{
  "n_head": 6,
  "n_kv_head": 6,
  "head_dim": 32,
  "vocab_size": 16949,
  "tie_embeddings": false,
  "parallel_block": false,
  "lr_head": 0.00573,
  "warmup_steps": 0,
  "final_lr_fraction": 0.0,
  "batch_tokens": [16384, 32768, 65536],
  "seq_len": 1024
}
Each number is 128 + 24 x the weight over the matrix's rms, rounded and kept within 0 to 255. Layers, rows and columns count from 0. Numbers have three digits each.

# up: layer 6 MLP up, 512x192, rms 0.0822, rows 125-146, columns 96-191
# down: layer 6 MLP down (transposed), 512x192, rms 0.0755, rows 125-145, columns 96-191
# gate: layer 6 MLP gate, 512x192, rms 0.0842, rows 126-146, columns 96-191
up125:127082156149128104135099125132122155120115109134153112107091115141175151161118117176150126121107176170147115119093095101143171175141139130129146155114145145138077119134134171109141094129172145076115113096119127155114093116134138098085122126129111188161105101174149101142136145106125085124
down125:160156134171115112100147160159138079117118102066135140142098112179108100139169120097117095152120118132118126142088128113144183112179161158144160108124146124124134083132144125109197100142127066116110162145161094088127141092180089111091109123095163113152119162146119145123146143121109136122
gate126:125087088140132122132138099134112134163140103129148122125160130125142136135121114132132128148108115143107137148154187148145153126129137096127078154134150102091119132143146118174133138138076139155089147111114167130124140162107127145124124128088166121111130106111189124142170097167118162112
up126:138160156181135159166129132108130117165130082127104170110135125112160106126147162149185129138127153168116121130154142097112102153034114133106127110175147138111142142165118113095139138153130111153111129086124111149159170107103102101106110123124187122147114113162182108126121088113099156156
down126:134163141199142113166099089117141162150166121167134107155134140122141116126102126121119140134151109147131099175133134129113126147094119119150143088116124128156137115130134132120085128086170107161127114120074097119136135154147149170137113140107147108131087104158152123072124115157157125139
gate127:120141106142129129101091134156125097097118111095120130119154132084129157117125096122179130141134144107129153124100133158123100134116102171118153120092144142136116094143116122156144097146148153143177131120134132159134066120161135123143095150116126150122094143080163117068094140135115149113
up127:140178122129128087114113099122122107160166108139142157111136145089113162104133086138152113126105166146148129120167123129087149112155095164130131124158145137151094100130116114128097127093137183099146120127108171130105195132156102128182136119130145128117133116108170134132102184148114158169
down127:128127150135139063157120143118099104096126158170127160122088107088115108130146155134174117155120166143133137122158161126135104152142112144115140138157072122150156083155092168154112081144113139119119205086154154090093136139119146169134167112114133137123111097104141134082096132114141146189
gate128:165147156105152141104153126115158089116071123108175129141109146107127161109153130101142114153176098139130145080135141137162148147120145139132192120106143152183124118144166110111127115107146144143119137126120119128120104123151163077140118132095125162138130143147131126109121138130117117142
up128:112114168129127122115127114095155123156112174113142142111107174098148103109123119110128119118135089086177106160138165146120129104130108099153101113137122122130160113125134136158099137140119097132119080123103103106119137142134124128132123079133095101121100125116124109141126127133145130122
down128:112124141101115122145087126157125105163146163096136115144172131114125109122152126125112133132134157177058118111131130139112143138188170110145122141136113140112119160097160159103164150097128118128148081122122135110149104099106128131112145122124121153112128126120135142127063125112079148148
gate129:146166143133121143129153164154128122129115101138146120119145132186151107123086146141121096171149140127125113113120117136155115135147119106128149112089127139124140154167125118113089115127094112131110159110161104130139105123125135167152121129118144114123115072161127126084098133130134132110
up129:102090125119124113132111116127168142119149125135150122145141131107124163149145115129097139135100146144134095168131141098120156100124106137110103151145081137139155108114133161130126115083184140134158111091117124135131119136104126110083119125128104139127135164143152124161163112132125123115
down129:140070084104105147134122116107142112178123133115133134177105088120120141155143122128121142082073110132139105134127112130124136123130134192108139177117094156144143134101104095115133129130188113165154111150089104143144084152121121070094123103115084106114154112120162124138142117109159118158
gate130:105159070137140127141075141179113122107120134089126097102133139137137136144135159110103110142111103147150111144089165113170110136136131140098098162146141143130138102092153121146096132087140126104138148084083124152111160145098148117166147133091156112124122166128133100113126115103151131126
up130:106148130139130126147144143105133154169139108131127123190127147128096162114148151160097146142126122140129107131143111120160103163131116146124071113099095123099142163140118110167111104117133125146135142127128111123121153126112135149175152142094182114160090142113129146139136132091068127125
down130:143117122116127116144139128157171113107111123149133134153108096091098139123084189138128120087117103168148104162128145113160142104074120113133094133074082171121129111192137134082139112206117127140086091135156135149135156130117139114134109138129123153156112157151082140094125096159128137169
gate131:120174106096136094071132119144157162143164105115099116114151112121176074133137169132125099124135148143092114104159130126095107116102122184146133151143148167123100125174145122105156123136112173140072115117125144099104128140110134082146129116098143120142140118111110139146145108101109096144
up131:111095132090118152084111109135124164176141133131099157102166137137161140131120148121153096111077139132128142145137099133132122113124157129139111097156148143124121174174153129162124094087133089075113149145069149141150172168140121127120123141135140109110128140117128110154102118138176128090
down131:112118111114167164151150121133152113103138157138152126109100146118138142151120075106115084127167149073119147179138133105133117104123133096133155096144152159169153146130187102127119129157120132145113157138139170152100100155114161163102091161147134179142099098137118110132116128144131126153
gate132:119133111122113132094128100138137079113137151145165149154141095131142137093082105127163148126105116139191163143135135139128086138119105160124116118111157173136108098124119101144156087082184104116101120113149125125133100135166114112135084119164095162111134094144100123207126134124153145110
up132:142120149094145142069135152175108124127104127129177129158100097127145121129081083154121144143118103118123114146106127101160144156156114136074128145162161151127071152124158116138129134134140135106152094146123141138155151102163145123103111125134108105124132149128126121120150117128108176133
down132:123144097186102104094090138168135170154100127121112152096145140101102126128134120127114175148138122159156142089128107153134128094115087107129119138171160132156112156155134116113132159145119153076132140108130195150133139140128136140146113093135173146102172099125063138122129143116133121105
gate133:168150107107123137157134145138111105133169172107103117132135150133110145122164127119115130152134103127130131104127127129111129167129118072172116149120128106159134097117109138141131174141120108126157120121160115127103163105135086156102127119123118141138099100153137160136111120155101147141
up133:131162159129124086118138150125147116163122121139120152129113167137134133120113130097121126113110151137115127126161149102183148167141121093138121144108123116097092152126136077121147151114123147128114149182162099125106130144124124135133125108126133139153116113115081123129069096136120142145
down133:138170119156122106170111105124130142113120137137161158122072138117111131073129128122118149111124107114135125120183103152098132125108126168131130189108133127142119137069147139091117159168108109170120137129112121165123085107130114115136102136105096106132126153144133116111135128152150118097
gate134:103114133081148137106142121124132155142168150131128086152153160115145146105145124136144150129107120147140145098111090129107112145104140123092115129107144122124106126121153130105101050121134136173173138102129098136156117087161135105135102103111129123103149066112120127076140070120130143144
up134:112137073123155098160135117124142149125178143129150097157145120129117167106132110120124111119096122125127115106108086093138122130107173131093104158122151132083145173144149146118157106136113131136162168103121106118099113094117142158131131121104100123122120118151110137129121131145159162135
down134:102166123136113164133121121115143148118129118081141145138126140111113112132183153160134115146119155106098112117161082119193092116085121108101125153150090135145089094145134150159148140122108127111142116123134133118103137142132155170120144151140150135157075110140119177130127128103137146103
gate135:136094170109130140123119147158145118115122140141125156116154143102141126154120165116116151135154111145164171166132134151147153107136138105113109105156124109104109089090150133136143098102157133082096115133154143145150128110164127156107121099121098075130150152084088139140144145138154086149
up135:124096157132145084120125184140106184156140149133143108155109077114106131156107153148143119154157130140083160098081114133138120112132137129117119121146104108092108111108138115108148104106163090163115134155144161105143157139134157089127131117105124125133115106089094104136119120135145071112
down135:142134141123138083157155120141134122114127149108119128113126088133128082122143150130113130122113137121105125095169136128112122134114137135117150163136145119126114136201107114101143127099113133178092142132151139111159121133093156142179135136081133115122076124082135119118111166144116106119
gate136:123141087115132145154172176150142097129129154110128169147134124156130147137134115142134102129104093130155146153088111112053110130143120192096130106097132119179133132224118114172127141158134130126138111148132155145155108157132165136157138133134090110101105122136119150108110155133124108136
up136:127123122126130167105122110092108187108156129126109122129120116084138143096149118088098105190078135112111091054112158115162128163098174123130104077144097204104132104062122135126123135137102118106114138120109132158156090140182107106152136161119118117120134143120152092129184128122159133128
down136:128104150135139121117116120163174108109167123146138132107175138116116146150108128118115145151085123155101114121106136147123145098118153062148135127121101128151144096117123150124147144151158170174116137145109129145131092156152093162111104110105102166128164084130148121091089109103163115107
gate137:142130147091151147133106133138144155161156134111094152151121154147081138173137136104194100144094108145147111150103157125095063153134112105127140084127139098148146121103148094117102104097130180112144132132106097104097136122132114106118146104111099147129138131111126138062127149129129139166
up137:153113123148187130136139122162096090102144119174156173094114106122128113128126105132166087129128118074092083139126120102134145118165140130141075123143115162143125100122158140129130170122135124093112095156150140148128127180141154128117134119100103150131088104135103127097105119114146121141
down137:122124158144166115176143102133071118144120071077149113127143145130102131130137143131161145115158120070117128117066123100104141126129082095166133148103101120130140106100148120148099088140156167148147123146133088096115122154122118133134135102112116136137127138079134172153114120092155136146
gate138:156145097107166095151125120135148122131131144156116150108157155103111139154157126137162110114139102144148116108183170098103131136157095152150140166143116165133128137142163134086139129123128138116103101136112103158150143142101133115141116115140081125108145105178134094142156165125157151144
up138:101126135120103149107138147146136143111095210095074129130105124083093134161116125102142118171185156147121108132131113149095117091145113118111151116114108112174120130119122148118162095129141084157101121158094120150122156129102080133166101118107147094142159160070101105082082122159143105133
down138:122104144127065113192117137124121108159136131104106125132109152098109147148151096099144126113132111142115142124147121150143133146085071124073129127120120133103150153159079080166149103098109144139128107115080154139115141120121154133124123140149131126170162131101108133151107139159101116158
gate139:086137153107119076138121114122087094123134105150098114128098154134101134093184174123116112127152129172137113113127138142113114162133185143140147112170110162106152105126142142131146127079121152115116141113096118161157116152089143105138129142156145130082097131086098123113127121120153121126
up139:090079141151176115161109124132118145107149133096129124126141107129148132121118174103093137170118149079092126101126124120095111157115152129139121134127089169113138146112134140117140146147115146182113117159127138146117114102141128139111165132143108087119097120145099069177112123154121116149
down139:113155092159148116130158155108083138104078165130150160137106139130132110103171162130129151150175128110173088106144072131158134112137147138137132121086139134112127139121115111107140104112185152122129098091138148188089171140164136126147125121133177097118139148101091164090144130112119064117
gate140:165150128121119113139159144102136131093100121142123128136176169114069141100143082101110128095111107134128068093139162109138135129155099086167144094101135105166129138123132128173144091158152124107165144071117143120148098153139100117141131124167127084162155130116106114121107103128145116140
up140:158128115138125102133145123116109099110102162129131094153169137142131125101110086099132121130126150097120125136128102080144110139124066115114164077171142180114151152129097134079145177139137121135153122117123132170112155108113082130159145157186115132158141105146134118129160064124130135128
down140:138137112131109055157096150111133151150062134102120118127119127133137096095135110100114124135109147108126124126087119098144116084125142153115117141110114117165099168121135122087108122171211101142141110090115118147152132137146123154157107137176117143165160098140134172132118161109137117121
gate141:142105146074147094127125138112132126134091150117130084125115092146123102150127104121119152121143058136121132107122135126141135111117129109123146130150138167084141156133105096161105110090122161168130114114100192144079155183137106163144140118174098141177137167112152177073169107189127118145
up141:147125107182121129134144136136059137123134133121117152179126184097138168111094106175116115142099111143124172128161116143105110118137132171122131111127144142118099096114088072138153174147120139124174154130130084124109146113130128149156158165122172127162105062119073108099133158113156099152
down141:090108119150122088150188130157078159084182173090184149124160147118147185117099139133100112108136151133127106088120103103144080149157119136119139157111151102182163132143120123142134144153099121118116080126089124133119107126116128137128138158147157111103142132117148090145101145153150150146
gate142:095129211173167122139099156135136135116158122081153136120135135100162183139124095141089145135097143144118115072146148110129148161160128096127136070209151134086141108153096144126128118094122150175147135153110096106119142074184100146126146139139152132144163168136122114121167150099136170131
up142:114120153148165143130126173122110078118141148122131153134147132123131182116095134155091114121106145148091134156083118078099086120136141148089160143174107106118170113114124119060148101113123117133088085135113133093175157098125124129121134114132090142111140143107086132138141117118148121144
down142:144092113100133126158149156139082166116148131125187136132133123128176129147102122132163149106185084180094131113151116108111152074140115166122107149132090124127113159108156055130095094157142129161121137165084163130130132089113111158094127135153095122089177139129103117106130080082111142133
gate143:166137125140146105158113156148128150111151114150138142092156144142154148132124141144104120134116111174119096131118167116149099118113131147141113122096159150117142139129138142144146086129125123166149142124141113102137112104101133119146192109167157125137151121112104137150109116116157142085
up143:125100109131121137114138138152125139081104174101135126153139132132175154159165152109100147139146115153127156151156105154142105118123136120113088088157141108086143101134142098160107113122124089093139132125145105121136121133112097144163165095172142140130136148110121108160138102124112130121
down143:132155111115179105133146171140077102133113178167117085105096123135116168153114134135122137143138140179095116143122111109187050142144116162131124104164140096149119122160188141167119112109148176143134123133099134102123122062092145101148112101138153117136116096151134090116146091131159102081
gate144:102104145116109117142149062111139185118131107164145112165167128136091126124110122123124145075139190094129082130102138187158120145113126135119090151137125163105116144095128106107156122114128109142102123137116156106170095136133130131123168131131133124171149128087124123097153100168101097099
up144:118112154144133134163126094107125122148082120117105138128093140109145111124105175131152117152129150107118140146121108132094106107136083157118140140144114114154152115114096106093086101141138064122155071109124082146173101109106138126152152126121136082153101120089125155117106147168116100111
down144:110106167107121121123114134163125125096101153158150110137160112159107150125098136136146122125124130070116138141106133153183145154090116153133137144160093124143097105154134123087138124141080129149084122133132139115152143165119116106104092108158131121133102117148111143148122128131141137135
gate145:141121100110112140132098122097112144100145153168108134113079130152116177133168132139152146134072139129146137129121104155151066136150116150085125127112139123133117117081105177106126079128120114117124158128135087147163136103095156147129126159143130142125091111131128119101158149102099128082
up145:141108127117101093150136135163147118149146128126125120131133106115160109104104164115165110115144137144102136132113142108156146121164120169116159163145130123147121127128145137147121113112096131145121120141077137098142136110128101114153133082114160142116128118089117121137118108112168164153
down145:121149101117143122115168090126157139152091121138098138117140112124131130142110085148077097127109138107143102138182101131124120157137115116129138134142111173126155142153097175170136073138113142073137154134117122127073113116118163124132136133126122134069135107141138111109127128149128108098
gate146:163152128138131161142102133126148111120129162067147143095161162130111146138131135080135130104085173159173105151101105119172138146114153126131078100107099125117102166109078158148126120127179125105098122102152139133090116162119121140135124097135114128130126113152118133148178140136111107129
up146:114112153123128127101124119143153141132143125130113120141135121122111093137131067166105074131165138115126126146127122127098080165074121106114163156126122112085154149118171095133128152170142146111142113057143142164100092116118168146105135171143118159117141113129149131117085117156160125110